Weights of a small GPT-style language model, trained from scratch on English Wikipedia.
Architecture: RMSNorm before each block, rotary positions, biases on query, key and value, tied embeddings.
Each number is 128 + 24 x the weight over the matrix's rms, rounded and kept within 0 to 255. Layers, rows and columns count from 0. Numbers have three digits each.

# up: layer 16 MLP up, 512x128, rms 0.0757, rows 366-400, columns 0-127
# down: layer 16 MLP down (transposed), 512x128, rms 0.0711, rows 366-400, columns 0-127
# gate: layer 16 MLP gate, 512x128, rms 0.0809, rows 367-401, columns 0-127
up366:179119108103111177114105133123129123136115129124147147146147124111122073136156160128118138152133136126151085106167113143173096158105122088109138119188092117147130140140108143116126081172081129091143139152106107106178135138135163149141134102088126124143136131174121135153061089135113114145160089087115145122113119101168137106124159127155133109184122104124121183113111120135132116147146
down366:145110143139158114109111165109126124114154148106092116144108131123139102154107123072129181148118095083115147124132099118098140115159138096121147094125150074127131148126134106096170171118131185133072183131095128174136125137154133131151108162150128123137171127110125119183131101120166092136128173144150111112131140151150164121159118135120125141145119133130121125127144166131101128172184
gate367:137134083090110070101136163138119097120141142076122135086128128152094150086092066130148100092132123073101154101151122086133130107146142145123133162171126124164125087101111145140119136130094155120139120119127130089134182130124156163123178169144148124163119107149131121146125089137128119178123091151174121127125139110133137120140153065112127121159130074103118136109193168099110116105120
up367:109128151173116175107088075131168140179114145086127125085121151140133112092146155090156071133104096127120134148136093151121131119113122146151113101102165129146113100149106104134140119151080131173100135133124133127161116170126121129165079131090120132119160098141100088087117108132113128127132170127108136141166124161119119114097140125127145071146151145106115123160106115142153143083144
down367:154114124093148133140168136143112131120132130088143097110090131157118079096144131136139108122075102118122108098129132149145115113138146123183157088175145126155144118146146138131123150147084139163148130109086109128137170121119113097149078136097121144123110124164091171126096120110147062084129083158139159145076145155146099109118149066130122090164104153124124134145161135142164091118111
gate368:130097090118108141164137118129141097111137116180168182128129114101145110142158119160131137141100121120154146132167114119128116134092137108172084120162161141145143151106099157115177108102106133150097104090137181116139106119183138131109149155159154122163120112133199094107121136149143156175124145131127123125164149093111122109122074093130119139121099118107125144110158098135091115150098
up368:123116112149149095123133094176137105115122093104133179147099086067134141116114132149138117130118102126146145106114176164122157188125099130119141147178148179109116153057171093153133129182139123122102100103136112064144170078143178112118163106111181109153100128154173121176125101104129130135125133111129150136128102145075174143146138118172109084110103134147153094145114170105154130124138
down368:127133151120139094082156112151143151145156115138159136122109112129114145090165134097175161128131081140142105146109136138099137126115109133117134116149157106111173118108111113113119102157128143135127111119128142106152072112124139134149122127120149156097141074088102112159127109141119188124069111137150158187158127131072143109156118108167134097123129098139138129154101084111144107145141
gate369:103136116139098075151104161151156104131073123135120150142115128117075137120160144166082141170145133120114115134106120106123071141122110116144102153134147126120114118127145153116144161105123173140115119124171112108138131133101110185123122127131139133129142095088141115137082135152167121109171088130146123110129109140128122162101114130136099132156139116086133103153098150174103179127095
up369:120128126094151118100143177119149104110128128126094095145125146106146109147114162130119107127115132131119142194097153118117128135107063096112137131117148136125154158134158146110155108108150114119123096148163124087151132151118110172079179119149150145128157098094134175135088130109149124154128105109077147124126126169088181107114143103109133119140133125145062128165120123133136142138152
down369:132169148128162125096140088113140098065141128102147104135148105112149134140092102134115112104128113103115138098117151140127118128147146140142115128120078097167135137152146141117144126143181092137107107150123149134158123105157162126142098148156129158105113121126105143114144096128124113110156185102144125107141157146133097139159117120135158143081142122161091112110145126096136085101090
gate370:123099124111154130116116126139158126179122137116153095127110143117115104126135125174110159116140143141146095073135122146111095118109143135122112180127119143109130126108101137116123114156116153075124139089110110126119148121167121157154146104162145126112124121097104157098130093142096083103129103144119175121096128140078143182115164080129066128163135135144128106173152169131073105108127
up370:095132115147101112125136078151141114131131109089168169118100081114112163134115143142138171125143072076146135141134156110134142088149153157080145153154114076118143158116110126122138152132150131117125145133139109098138096148167134131122138144179128140123090142097147096120134130151162140148136109131105131131141165152154114128120084130103128138126113113114178125143148094136092090057142
down370:121125178108116119106163121092129121175169123137143116118122116138135109142131132138118156095089159133182164112115157118087156124118156111142122137129122110157150085149115114144146112164136134115112084129128148104126121123120127113074160134130137172106167156112159109133150146173061163101140127107159156132152130155138108116120119124119156146128113137127131101122113139166164114123109
gate371:153090134126114167130164126126129084120152170137145147160114158117128101116124097113147129094079140161147114151133115135093146115139097134125160118097149095145157086094119200144192133112093102156092171101097138117094144136142123103171122138159177091112139111116150169106128128139191112127122164164124116095143134117125170120116132121097099121104104130131090163123112125140118146118164
up371:103132127128156127064078108126128090096155153124113148128085214138101141136115165117123149147129135153140154181103079150145129111123138165122114133140162122136152179141125118170109094133125131073139167131133100156102088111157165145089126132106101131143143129141099114115128133117113148137157138072131146108131157083135109132118130168137130134093162126168105117113122096132111169139121
down371:139147145134086140158103154133108156157158106085063162100120103127139129140133113098095103139125139140098138069143141141119125151133119088102111142152111136088140133147142163095116176130149127225134104109147147116133151147124124121124120132100121125136119132167127086071079137118177127111117112159112100149130137143130062153140163103113176162140136113095151109173121150121123116156100
gate372:102150129128140128139130165152133115166110103148139104118131121117117157109106109128092117147124117120113156125105154078107120158163130127126124134166109113130132121152129143121094133081142148134119107117103177097104142173164155115151144177159129112130130098136180109123088128148123126097112178137132136170133225145140119110157130082122122077162126116070140146149087146095130131109129
up372:115146136147116130082116157103139138157149156123113111116127117160156149114073127142133130113099073160137102133148096162140139109144126102134104153144130157096116113128100077136138127120133126156142140155124097165116172116108115125135138092110167114169119100123114157082119075123156102154129118132165079109130104127076134158136158177139125102135109120143120106160100123114109154146156
down372:084137135079123142116145147147116151100137153111113116109081150172164142144092149164116143166125095142118128155130081129144138110124159148126142118096129108105128142160111139148149140098087110100140117123135142115095137145071152153113129147130088081132114122158128163153121147119124135099145143123078135101124118079103125136079093121141103140098112127155117107100099133135113133102113
gate373:134125108108128078163153121112146150100120132077154139126149085142134063113110080113118130105093132111102115109079118085143134103124122132122126144116119133134149118109114135123125119156151141122092128154134142133101137155130129095122101205116106150131140089124098087091173156121096129130092112166101123149134095096119140134117093121078163147126122119104195122135106140103111147145153
up373:098193111109133111150118121171130128153097123108145129134158130165084125126097130131115161137126091102129106158143133128115140126114105161173147188118129095178148102102067115159105164084121146111114115150144148144106105078136135134075097124134142118137134108164148102108151155110128175100131091147123164139149102079120109139121164143166118137104135118140118131156129142105086112139079
down373:120082124130161115136109120131151133128151105090083137124147081122114152115159107118122168096122142166155075129110137117106144151107119101101146107105105149134130152116143109155121136165126165115124129140139116108152121129121102107127080103111154096167138089139086117098129150147121117098103202062139107114121183155116127145106164118105110106093137133126201113121117114123144139169161
gate374:109126137156110111140131141120135123138125075158161122153153142126124114155135098129122151133163135123140078121113133109106143172100143130139065095128098108160127119127129141081128145134142147103149119119134101086143126140131099119110120147148141163162121110095164102176106151106150102128102096129108166153097118180160145144135123115099114113178124158098107154154100159142139110139167
up374:144093160147092107143104113122134122125134132083139108104173107107069114122096140131116103153134126124117120169121125103143126125139143125127144129134136141153101160105103106080138090132164165144107139121142168139177142142098152093101134119098173099087128156107154118149156145153129098199129167133105152128132150118105128134126151106145092107100119155143130096093119149126121155121124
down374:126134106125090122148129100105153129149126070130107144153124130123121122140136173123140083144116170129129132085116112147138118146135124131092168137106080130138113107146131126195134111144125146114162124133128055143142077123117126179103152104091127146130109135124116091157140134133138121112130117118154164142118147130172127100135105131062159142158133115119163133146182109199120120126134
gate375:127132131114111118128101153115122124150126138114157105119129081144136143102135150136162122092169125149134120084101108105129125106155155119120142128133107133122101110125132131142120127124172127113109105119155128086148136157141125137130101146119205091124147127146119179122080054138144108100112128106119115141113136124098102121162151070139139165130133125093153131104129146113117124160143
up375:110117106125095130118138098137115163115129113112104102120151126071165104169136111126114100121120097137141174122159105139136135163135160183132158129121158117153112119091103116103111127157123127174129110102129138191116134112109118125116134132119133162096125101144103131164122151160050149144136127127105129161097135116154137111136135138110115160127129158100121130122135134145129144137142
down375:124148080115121116117131193115106112105137097095101118142116120113145170137131091114099115124088079107078144143104136131151118110138133127117113107145123165132116123144138181143163148113131143162153129086131100125167148112150124155123129113130138102128088129140137145139138139130162104140139144115117090115115103166129106155133161117115140132133117081116116070138120140147117101103130
gate376:109107100146114131135121101156119105132134182118179140109120145137149112112164117171105128159117152119163083141110093105073145140131146134138109153117148149125140112163118188109115107116122130078090184095135146163161106176114145127173129109100116156133150142178151145074129149185125120165148129127110127145127140136119091177111124134107116125176108152104150100138147152113083144102087
up376:124136147129123118090140061152096129119132109136156115150134103197154098172120131151096149130128122143114147086130105140099154147128165127116160144163130091132147145144084142080123116146126112157161120085132149132154140133134141090097138137151136115115151135146179106128117069132128135106121132130116130147160161120113181106116127116126164162150074161107057173136097149114114117151101
down376:067137166123146129114117147129176123112142133139135120119188093125161158181118166103129120101158144110172099111053125122132133094152112148098136122152162120129132147165180079160143106118168097095128119105174118105110174083108145088081128138098151157126146109119166145150121122153098130113117139114112097115172123115152130119140134106130147118108119147112113147093127090184145126125128
gate377:134105122143081123152101154133116072125137170118164113128139129179179118172138096141128140112118138110139144090157120091152135091114117169125148114143105097114146109133081136171109114149179143122127123128122140100143158120081118111172148136118137118141120100098111090084107104164140121111127122125103160136161183131121146139098124130111129113131099156115140147107101147154134144106152
up377:114103126087099180159112123135163114106159139104110129135110082113149072150108170163095127106114129145200192070086108131107155120146146132113093158149129128160151084130110112137131128119129135123113140125117189139114091112138139184110123117117141147127116142152143078167157170144118132113104120112112115133109114080101118130167090104120147141138109145106110122095149133107111096088125
down377:104126110088164116085151078159158134141109171135111135140150119123132155139122127147110129102145147116174124074139125117125163146118111139142110121155147161157103122108118148135147152125055123129111186107095137095095148088123099078110146149111126166111182104140127116129139113116123111110102151161096117199160130131118148077150089104169095078120122161150111118121121172146087147161118
gate378:121136107114074129111103131171152110129138158123128147120060136137121108130140104178125158135141151141133183078168129113127114119135180146129117093131082139126129142117086124133101147138143141161130127094091160141127133135144131143144153116120183161167059096155120079098127176136115107098135141140150105088105126131074162099128147177112070139143111144091136127149143144103121123113127
up378:128096120139133112119127144116132168088126189135152132133146128094139143137137111186159127136144112164137180114118117106136127143098152113146070127098107154166136138119101136095124139127179111145174107182116147161088113157144122090106188112105122146145141126132110102107176135167126089128117143172119134122107164123089130124096127156062103123115101122108136105152106139140124126111132
down378:112124182121117158103144119131097163100099143091154143136151147149137113131151112120081163116105087136128109158132155136141182126147131150141125152122146083136102122151127126146141133096127135147095148083138113135147138138109081124154089117099113098109143138135088123114196149141186120149142160088109132125160102142124150115171120138119127149099152135127148146140114118150120142133117
gate379:096116127106130162107111150150097124139117094112125106131091119119175091126177085176110140103126113133117171133109133099137134099165153102084145114090150126145148131102065165188115108105155149138126147132105120118126129101147169161166130180106099134192117113167126132140125106180153111127149138158129106109125142143094098106095122146089112077107134143141126128130165155107119101081105
up379:088111115131113104144139154153114147112092119073163105151129143152169099139170103141100153161104083099146108124124148112156161089129098102127133131098178116158168153119111127129140128148132127125135125161108068153161142114137129117123174113138126091125121170151120145077106152137131120107141103161121149102139164138125135095094126184147089080129116099133115094132090099086152114138144
down379:129130130137062147149108142096143151077144164087102174123135159133134122170077119131144137155151085142149111119160094177162184153093135115132121103121175110123161114135157093168108096136137106099141153145160089135107136126118099181139188102124130074126134150157122151095135144117151105136113123126130152126132109110176120159106099121073096132093126118139130117134133149128169159153121
gate380:127140105106079123086106158148126151129155145135169163132112194131149069115123125167100159122143139113139168140139123127085074127127155083158090115149074089111128090125126143135117125125116115131115190119104153123177116121117141105167143151137133149167146133126134149135123133116135079120150174180124103070142085157129096113090140148119135136120157124184154146122098147147132127081085
up380:093145135139135125102135128112137132108124091098162125098126143129128094133163106155130146101136107124121133116155116110084113132102135089137142153138129103099134143084090156131069120144119096119155170129151120134121136106139150189159128147167167130125142126120097128128150140119115118124111155106133107065146127124124147141067118166157136091140128126159162126167102189137138086087116
down380:127137204120147142112139150129116121132116151207119124132118112128140163147135112083089155124164116138130113167129156119127147155150126159117145153115133140075125155132120144129133137138167137096132109128148114118088098118147151119149107163142130093143148128139158118166125150119120182122119137120129134189139130100142110150160116114124107117098124144114116144132131079151149179125108
gate381:098135147086136130128113151090122133113088121097138150111138127109210165121124140149148130115100138110118157141135151113132073084133153104132134106145121143114110117138073134144122122125097172141108112130098156111109150110078125128129151137168137111122082098116176106128116119141104118113108153120104165130186149115129107125113120123112154104167117166107170140148109116133156099127122
up381:168121141147131134110153126112110138130113153144157136132144136121134133139148124132093151120121132116089134120144151046110119165128135092148124153108133142142137134121140122091124091123134152104125132131067138165100123168113116128125102113079113118120124156113116159119134100139132089165119149171121154104132122146083151124108111117156086146087136103119086111128112130135100102143093
down381:187112092128123114142112122090146129115150148138102136125148131150169137101108085137128139137168167132123108108136166090144102124172106126157136145117095149156113113111139105127138125132135100117088157151126125114107138108133094169099129136162103159107133123102145136150162136120095143125106151132113093143166135144134141135095097128121087121143081128140109122110111154102120121119096
gate382:110109132117139137139156160118133116123129148110157154153123126125116172122121126150150150146110142129104176098129102097079109116144127107147126136148105146152065108115127165129111126103111174092066120131119121112137145163138134124136123172156162121127127138122165149111098091128159142142120150152134100124129141152145145147123100102120142166156125149079152132102138142144141165118131
up382:122151129103092103114098127174136121157110120096106141123100157168171078112164126105119116134121137147124135119168074119103112134126125136150119121120091112097160134128087111107144122132107139134138138108144142102101138125107164179147118145100065159159086093145101087151094163137113110123162099103126164134147120092138084145150127114115129090112147107140135135157165157124091110147103
down382:128096085125129120139107121156141104166135154145126151138115105108103127120120131135141117106121177182071117124117116112092134120141094105126141124154082129144118128083140146146119152147127118136127136131153080098128158182156132146099112117116159139160120132146116133129131118202153130139104103174143125145134141139105079117111130082093154162188125127099143110128133170124125124063122
gate383:127093106085133164132118106120116102141113174130134130131099126159131166123127100097173097149104155119151135134121131144138100135140124094099120104111096140173087129168126149140108100182138132131146095162112131127121155066137138118146097128102133126146134148094078102175136129131147137125114123087126102121124168141128151160148142124126097119137121108129115109180116157118091164122114
up383:142094117139140132115095151127121117138172171094157131138127109112099113115093130079105132133153089158091110107149138152126127106138130135099134158132150132169136081126150112131125119145112112071127135138133138109134127105162139156075097109104126143067127168155132143144141145119124108102139213120119105131094162123122095113171116131118136150112091134119141159121160119110092132060121
down383:086126110101126170150172091163097146128201150115111141149138131134120127118165104137180104115150146122168093139072105123109157107138123131117073129162108131136124183105115137088118120203106131134135150144121080133111130178126109136122124132141091122153127142146121138140097121140141126109128108114163146148131128108114122113106158129106108144078151141070145121109094136103125134147125
gate384:081107119107141113148135106125126159178121142121145107154120118122095127121101124139185115117170137128131156122147102123104092116130123077151140108118153170146142138104150135113139145129114184083094075108116128140141124126115104161126123129153174145165139110111123125112127140123199134167123143151111119112168138128129108164102117170117123132117140086078127143108162077161154097112091
up384:140152124128125113128129127151166101077138110133098130153082111113177144080122111126123145118177107165120087106131119108045148144131162096078093131139162103103130113139114073115141122110111127126134130168135146128110127140105153163102108128122110117141139077082131119117117165119122127161108089111075134129132141164111115158165173141152091155130124106113095101140136150092108160138136
down384:133172087123106099139120109107106089067145136114127123108161108135128130115146128088110137120120131165129142188116105086166149161148155144133082111152152115180079134130112110116162125110157137168183121078097106143128163116109161135142075130147110122135130128121153143136134137131107135138127115169119121167154113162154134110144145120149120124143112166144099165108157139118087089079126
gate385:146121134134108123112098104093132124095097126140150134085147131071147139087127121120109117132128102103098115110123119111065149117106139113194078109134105147113087076133137093123153130111141096112080139140137178107133134141114151179123110151103131137117139101090098111167118106146110127121129139110102180128168124087133126093189103109127120107144169070119146158147090127103128130101133
up385:123144143092087122119135141108123107112129127111117112111123116163169163071150109132083169165130176163055098160112113154144122112133156128124119110124121103140115120152116163143117164115157142140120157103126084176113128128169130117112149136149121113165121173133085137133094088116148120173128160172105152134104130149104106160126135133137142097151135127150107077139097115130136146120115
down385:111129133161113146131122111108130106116115116083168163164121168157161122142131124178104069119127100111140145147156134128080169123132106136130126143183151124098117148162107144086099147117133101167123136134126124129150155136127110093121116122096117142155162122170179132079144126132098174124120110090105097116134108103148089077082115152166136146108104140098114148188141125136090146129115
gate386:100082137097158127123188157139151113152172137128170159113115138120117148159130084136172108139096159114106138125139070135096100119150128093124070130111090108159117149128131173127083107079070147108079143126112132111143124122148088112129084103097128111125128133157091101149092146149163117143195112133127158108146142133140137127132124097157106164140139102103102142109136159157129162142174
up386:140117139104116152160094155131151094132148120111081128159126083116115154113133132116123143101148173170148176136138134161131134105119141131082116086144122151111110142109093145110151153155083151136122140100161183148149156166128111122157127099163188134124135104122113154113152123076090113155125151093111162117115139122147139119093198111164117113165125142159146132085131166122135127161125
down386:149112108139077118159091120073123115101138107150120134135149135117128135098116103123190141145126094122142113115143109128130124184097046117090154115158137132128098145149152121125152184109136173103156126086161091133111125142099146142151120114153140113161130125119119102120159129071129126120164136129131162120175150111141103166177173106121118084145096132155104139125131149096111118132124
gate387:094113117146136098089142140115154132126156119154084165139127117127153114084144146137099123129134130180139119121146120113070088107159127118148139174139124188145089110115125173120111125168097150095131119135149108148126142128125144152112157121109147127121197122116137124074088124094173133114130130119105136120123133196164094113113139176138112120120059119148125165161119150146143144137119
up387:158120124131106124140128085159114084138135159111170131127148162170126137119122098109150133136104114121128136098138142142135145137150109116139081123120096127126140139179163071128113144172142097101139115186094128127130111108139145148132114129157060131117096115144106122173129115133138106091108129132139144126157150126101127156145110163115108158118163097137161105143180138086119115120146
down387:127118047146147116092177159116143118109151099132100109154127133129145132128149120158136131147133140110127130182106127100094089134141095138130122158149139157141080145128154115142113115120124154170130144078127131129147126117118125090129145129125136130126162155157194135075114103092132134120127165132121114137128152173122135144139182147091147130121099151129116091141117109140152143125089
gate388:121101152139142124103132149112133159164137115160126103124121152131122121102098062134115108107131120118115101138147146085109131151119152125098147140140175110146128120097134092138122146120082144093121123129117156146160150084147141102140122142140181068113143173133125110113097105144131120126150120099108129167134172166111164153143130094135139129142112135124158116141126158154122134097122
up388:159081134117113152161149131144123147137117137109166140121124129171122100177124122135130098140133113123138134141079129125097138139164126146161091137123100142120145122140112128141177117178145139181085093146148151142137109136100110112133143096161099116146127096104124123098109109131137107159092156115113127137152160175108146129139152117104089092152139142127132130154145142135143149141082
down388:109130128128110158170154123142129128103115143138141155141125125124165110155113171086171124135134118120139130080131122128152124125144104117108163123137162113160112129144118173127125145161150124112131122144145146140153102113150117155127116134072156146134129174105077121139141111124129159134127122095106156143142086106139107144178149157137158153157110073153143161122090111115139142148150
gate389:124115134155124095144131141107127114153111117120127178123115119102122130118136101119137151112112136159112134152117107153113152112081112116153139146125116130187162147114142117165137173104171162151110153124148121123078147112086142129132111116141138119115117125136089100106110096085166152095163119146163125156114131139145119128112145090151160130126128137138141150133092152138124112121101
up389:133131127111147126180132135119128119146128114143111087090126100111116112154139140130112127149097141087073070135111116130136165146142087148154112141128136090158128120136110149104165100148100120126153121130131138110155111149136125117145172122116090144131113127107120151140185138123127131148136111139122107124118134155100156150171132151114127165145085064088127123160090166105085125148175
down389:104151152069131139098139129117142122100074135128153125123127089167152155110127137135091118097114111135090155093124098125147107124134137155101136110109166102093119154131123102133106136107134168124134109109117105105163128070141133096117120100149119166155134104120162122112112123157113136122127126126122091148151141122151138118154115134127110108130127082145121160153176109138113080156106
gate390:129121119113135133164121158129140128148132112150118142122121148099119079129140141098105154126118104167164103126150125121124119081153123150124175154104146138148133111089112156127110115141141118141106137101145157157095088125097136125125094130102116126129139136105139087129110116097125097111133197133151057095140131149102137151142083150123101138134130127115134124185077118146105140151142
up390:176183085121124137143099093146127127084119123097123148099144106136112130089145152175122127120126115121101068158127095145145115152102143148137122104129127139131113126116161119129138116106146085133143145112143102148139116122170131114122111103117104075118137103117107178116142102132141110120089085113133144146140132129151133095129131124110166121069134107126099119110126071144115097131117
down390:156097069132094156142161174093124118159079125093143130150134129125133166108148131145149137145200130135064134076124161120140115145151124153152138126108118128119137155134167148133105158107148151149157112094134110089172116155082134137142106119111141141141110121126144139111105102071134122131100096123104138134129140129137083133117173117118103111191129123136143123122149152122109129179134
gate391:152094113111142115156144099124133153145120163144159143130130132119183101088148110125088170177140111147089146142121120131169119116118129129140145119165128138146174150072132128119111106124118135123111104131160156135109151142194132102125091148132121155147103124115106101106126122144129133146130105139136126120126165081146132167096121107095153130145121108141125166187106142122138144113141
up391:086163110140109110168130103159139159121097113140129163129125172095139142135142104123122144147155101096111138136151121154170138184150132111114123146093095116116181171113133182173123181117144136136133138133109088133159118136144084138121114127113115104095143154174128102139123159150119145140101149119133131144126142112123118110112135106084116151112122130083162173126111105135116114136127
down391:152158191140162188156138135081125134131123124156144154133160094121128112153124138127092134114123106172153108187112106128138105141102121106152102128151130155149133128143178156125168123135145140105100071143148165130089106109165144176135135093115152116125121129150134131105127146128151135123093130109115136109126134091139161124143135176141158132123107114124108149135152106130129114144163
gate392:118115120117126109127102150115133115157132159112091164097124131149111129123149137142126109112142133136104134117146080108134140109106108128162126123085111138141108083153142124144140149106108119116085132151136127116080163144103110139132147202126142118111134101110129108153080114111126139140081181112135116109167143133118140146123074129103157131131099074115149127130101139146121146155121
up392:151105139120106090141125148107132112113131175130128146135119110153097132143087113152140061138148144111163099133112138142144101142083125114165113118073151107116124105123147099151132141121125121106113144119162123135170130141092100115100151151130147116117130135082152110138125104112182138165110191120140117118135126113056142152149046107104155113113141109134117132127121102157144142147120
down392:153142159119114140132141112093112139117089122108130093127130110131156113144097145126114137086097074118124131118126149133168145134128123103117136098105151103139129132112110134131118107157125163170119115100107107145156135150108135105139125127129101153134088105059131099136142168113097155178113142127128146117125084103105227112100135148119143127093135109110102161115113136126127142186133
gate393:157109130116117191153129153151088115093150121135138135034127138122115131080138102131128133163133125125130167120123156132117129124109085088083089143125093116107101142143125160117139129077131146144071157141136120151096143152153109101127091155103145108132129132134130130145089124139168196134124123094112152144134129134136125121133116109135113140110152118146136133132148100125079144100129
up393:143104120130110125169092134147129096149114111117130153153140122125136138119120119036107120167116100141143142153088122124136137084168154105094129123152127109146120118140129124104123113105127158131137199115132148150139127176120135114136120121157133129126117148143105117138136179123153130147134165200159106139147114128134149151099136095113122083133103118118036112124139124165134122130141
down393:161102160113129157114143105145121139117138137105118121188103111118112122139104119168121110124104148113166115123177093176031087139127129144172101148143124134143116144137138158132129131112095085149105117142119100139178144141136128138144098126160124175168169116123094137115136139083139099138105108065115114130139123103129150128119108138161160131125135147144134166130126117100145144091127
gate394:110108117123118120155111147145110108146154195124178145122130147153134154147135137136135130109144081104110123071111131166151124190124065091107144133138122116108055144144118120118081116130132146103131151153127105110143179159127158106146125153107151116128111123080089124108137125133148152169180114152121112138123091091103149139101133133081139159122133116121148096128102155118159118144134
up394:098110138103166063137090166129081157129124103198104148123128137134091075149095106140144160155098128120114096143178140152125143135151153108138079185137061107125174093129147140107157123123142106136146149115158114122072097111125133098136131114106134097121115119154146091111122156183122137114134088141113096132121151159124141150126121114122108113081148110148097129132085147103128137123120
down394:122141108115136103112103144133097144136110141132126087139112100125132147078112151110106114125139139142126127172106135116162126104112112144116148079135147111153118117113104138157140137210161145140116102166122107107095147101162129125138163156086137137150162060100126134114131110131115156099119162135111111177107100080135123121122154152116147097071083151067117172141128089149108149122105
gate395:140127097105141157142113149137139146134118100101119144169173137156146109097104129185099120102142116147111156106127099183102124121171124112111118110112127167102153090154112118162149145099114150101079154116109154171143118132118161106153122127167160126118133121128109126108171129145134109124115162125132100150184136130160129126122128123132121133140141098136137103124147143156128189087085
up395:123120144112152123135133139160121133074122134140108151164149131133143168148102145078137153150111126151127143104139167153108094097129185129099117155097122114122126125121129134146120104132141125145097150126171127100116140161121135144145151156151124115111105146142097121155097171204123125106112139104119152102162150070140138138116118206147117115103154147158169148130142114135097139125161
down395:154100100187146096147116101122140106119113100107124090124131109134107111113117082149121103139127127103155135162133157149144160163128109128160138108130105097099142113158146087099113127100111153175159108129126135134099144110128149099079155157114115136144099158147184116156108137134123140113109149201132122119153136123092136134175088075129100122151126111122090123155114101127170120146129
gate396:116093113122096147103101097074149132108122159129140136118091096155132115103126109139153116154090132117132154131154152078123069101129110121121150071124108137156129165118165102123107116166126132105129150136107127107111139118099106125131161137150141211140113164140154151128102172122134117124127156111142138101135132144104063123151128162131100107144123131126158155081136152133082117138168
up396:093106133122120152121110133095142152110152132121134121061125125152107124084145123136149151104153071163122069148147115130108126123133086133106133157107116112122105160133134092115114175126140121127155108120087110161168127101133100152133147105159160106149111164128124175121104126108126118123123125092103136143143128100137095151110143150124143114148103103115156108106141151123164068123126
down396:141101113156147147111051052131140108142141103127151123121130145119135161188165103136083141129132104056148140084128115135152157148094130090104120122143085118103142136115130131107172131132121130137159121115134149134118106117098135140113126114148133094134126086127142117109108098105134133090116148126127119146141154134134110126145113143153135137133130112109135080136126077154153152108074
gate397:113151095102167143093146147132126139112173167123159154121138154112140143115147110184135094137160134143104160135139157128108092127145180197130146141138098150117129161098125127113114121140122113118120071134127147162110144128145138152116148159093150152132146122151107142085089145130091119202111143142111150148129118145125151164100100152106139133142091106153158155124142078108092179086137
up397:133093087105117127113158133133129163137120127157129187131122173124097150093091070155157161117153125180107109114195106080098123129126152094152122091110119108117107114142094137156115131170151093121124113121108113102126124106172135156136135131078139165122125156168118089142108173112135125113116155097143089104087106134142127102138103185142079139096144149122129132101125145094116134145104
down397:108133166117145146103190097133121108103154114118141151153118151121115116168145204071137129185130096161097149148139150171133111127112104170200131178112183128133132127123152131173119124156131169100117124110138130112113164089157132134137182125113112082153135117126128120076152080135154131112117098109121154095126105143136096148156154133134132134137137124135159145142175113132125105143152
gate398:094124136114128110098144139157123121130126138144125153114131165112154100113134092126094193115106130131126098111114119101126134113111134176114102102129124089101131139129093083136096133132119134117124128118132153038166118161147190135165160157134162119171120162107126087133136103112096073103147145109122146102184147094160128140138110139123108118140118115094178116072101135145117123149109
up398:112159117122109133109173107137107137164070151118183159142108130125145140110149176125130160142117096124117091141082155111147115138078155134139100124115156141081118207167093119116088145153123147099154112107092128102164137152089125132126161132139154114125138170126126153138077130119093115117151115128123167126145124100131097158130169136104142077140139127073134146120110083156142111142128
down398:133141201159141178145156171133134145149115159136201080157157107135099164172093166158112130133100058146148158136138141092139131122130106134146156122088130116136129119148134157098130133133140142118159122125123121173170139141107101172149103173109103144122129133119144120124127155143150131151133094125125113136119111152141068133131141124156153124081138111125139133113153103119114111127160
gate399:135094123115142130079110151146138100092108173143129094144142147098110141132165125139128137109117101125121166103134168112130136094105126150126150130117151105111129109085119143179147106160126135092115161079115150110157149125137142120144140109139125130137114113118124123125166095147118123132138107130143134098169144144127152156128087115106111117103128097139142188101136121116120156140101
up399:120139160122114137075129150138110132080111169141116152122113143142148144115100084098155107123167124108102116097124139124140146143105110132117133151115157101125131159159102134162142114135126124081107119134089125112125119085124158068134117102122116137104087148119121091124164108134146098133146134149109113089128145113137151108187095141121117131142137143175123137158147134122117149105112
down399:139152186108067153155069103126112114126167118113124111118116144130128121141138078136129121171138136112091125149165098146104134145146133104117109113093106152136113103134116146112119171114122106139122103153139137107116122142130131157108122138106143132134115115145180139150079142144106139093158134158145121097150147132125104108111134112110151155143150130116135135109147133133073124102101
gate400:124143099119101088100175120112114080119130111085179123112084143182108114133166128128136142146143144137105095127116142121136129115114156133107160135110162133182129118154112132166105151109098159125123117148117166119108137120140132117090110119087139082167110114139145106188155116154091112159135148181129121083130134086092135139145102117108117109136115125119158160158164152153107103068126
up400:186108119122155131148168161186081129115090146155112128146108113139105114133086114114169155118114098108113132124134144121074111128127145123153131104147115131137141111167144150139119139133114123153110145124129138163148135144131083100140110130170129126104123172152101126066111124115149147122112092117130143137132114102139131128147140125149155179129117111136112096095114125103117114174113
down400:096099051120125099110125146155137111144130119130118133094105161147137136166091104168116149081109113135123136110096112149131129140134118102125118138132114126166126156142131135129126178169129114142182112154134108124160121120126129111164100148143161103107131127156115108144134124107143111118142157108140127112144114140117123109125122157106125168136127154122122125159089135151087145135148
gate401:127133134140130113128151144093139087141107119136114112155117133071142109118132133123109166113116112159099168140088133176126141092147141145074101167130143172132144128069109132134120162120152148148112138074112145080140164123138123114128124145115117117155157145121116148105069135123144103110118108133132109115133152103104171138125118037126100132135123083100148170122126168129125151127151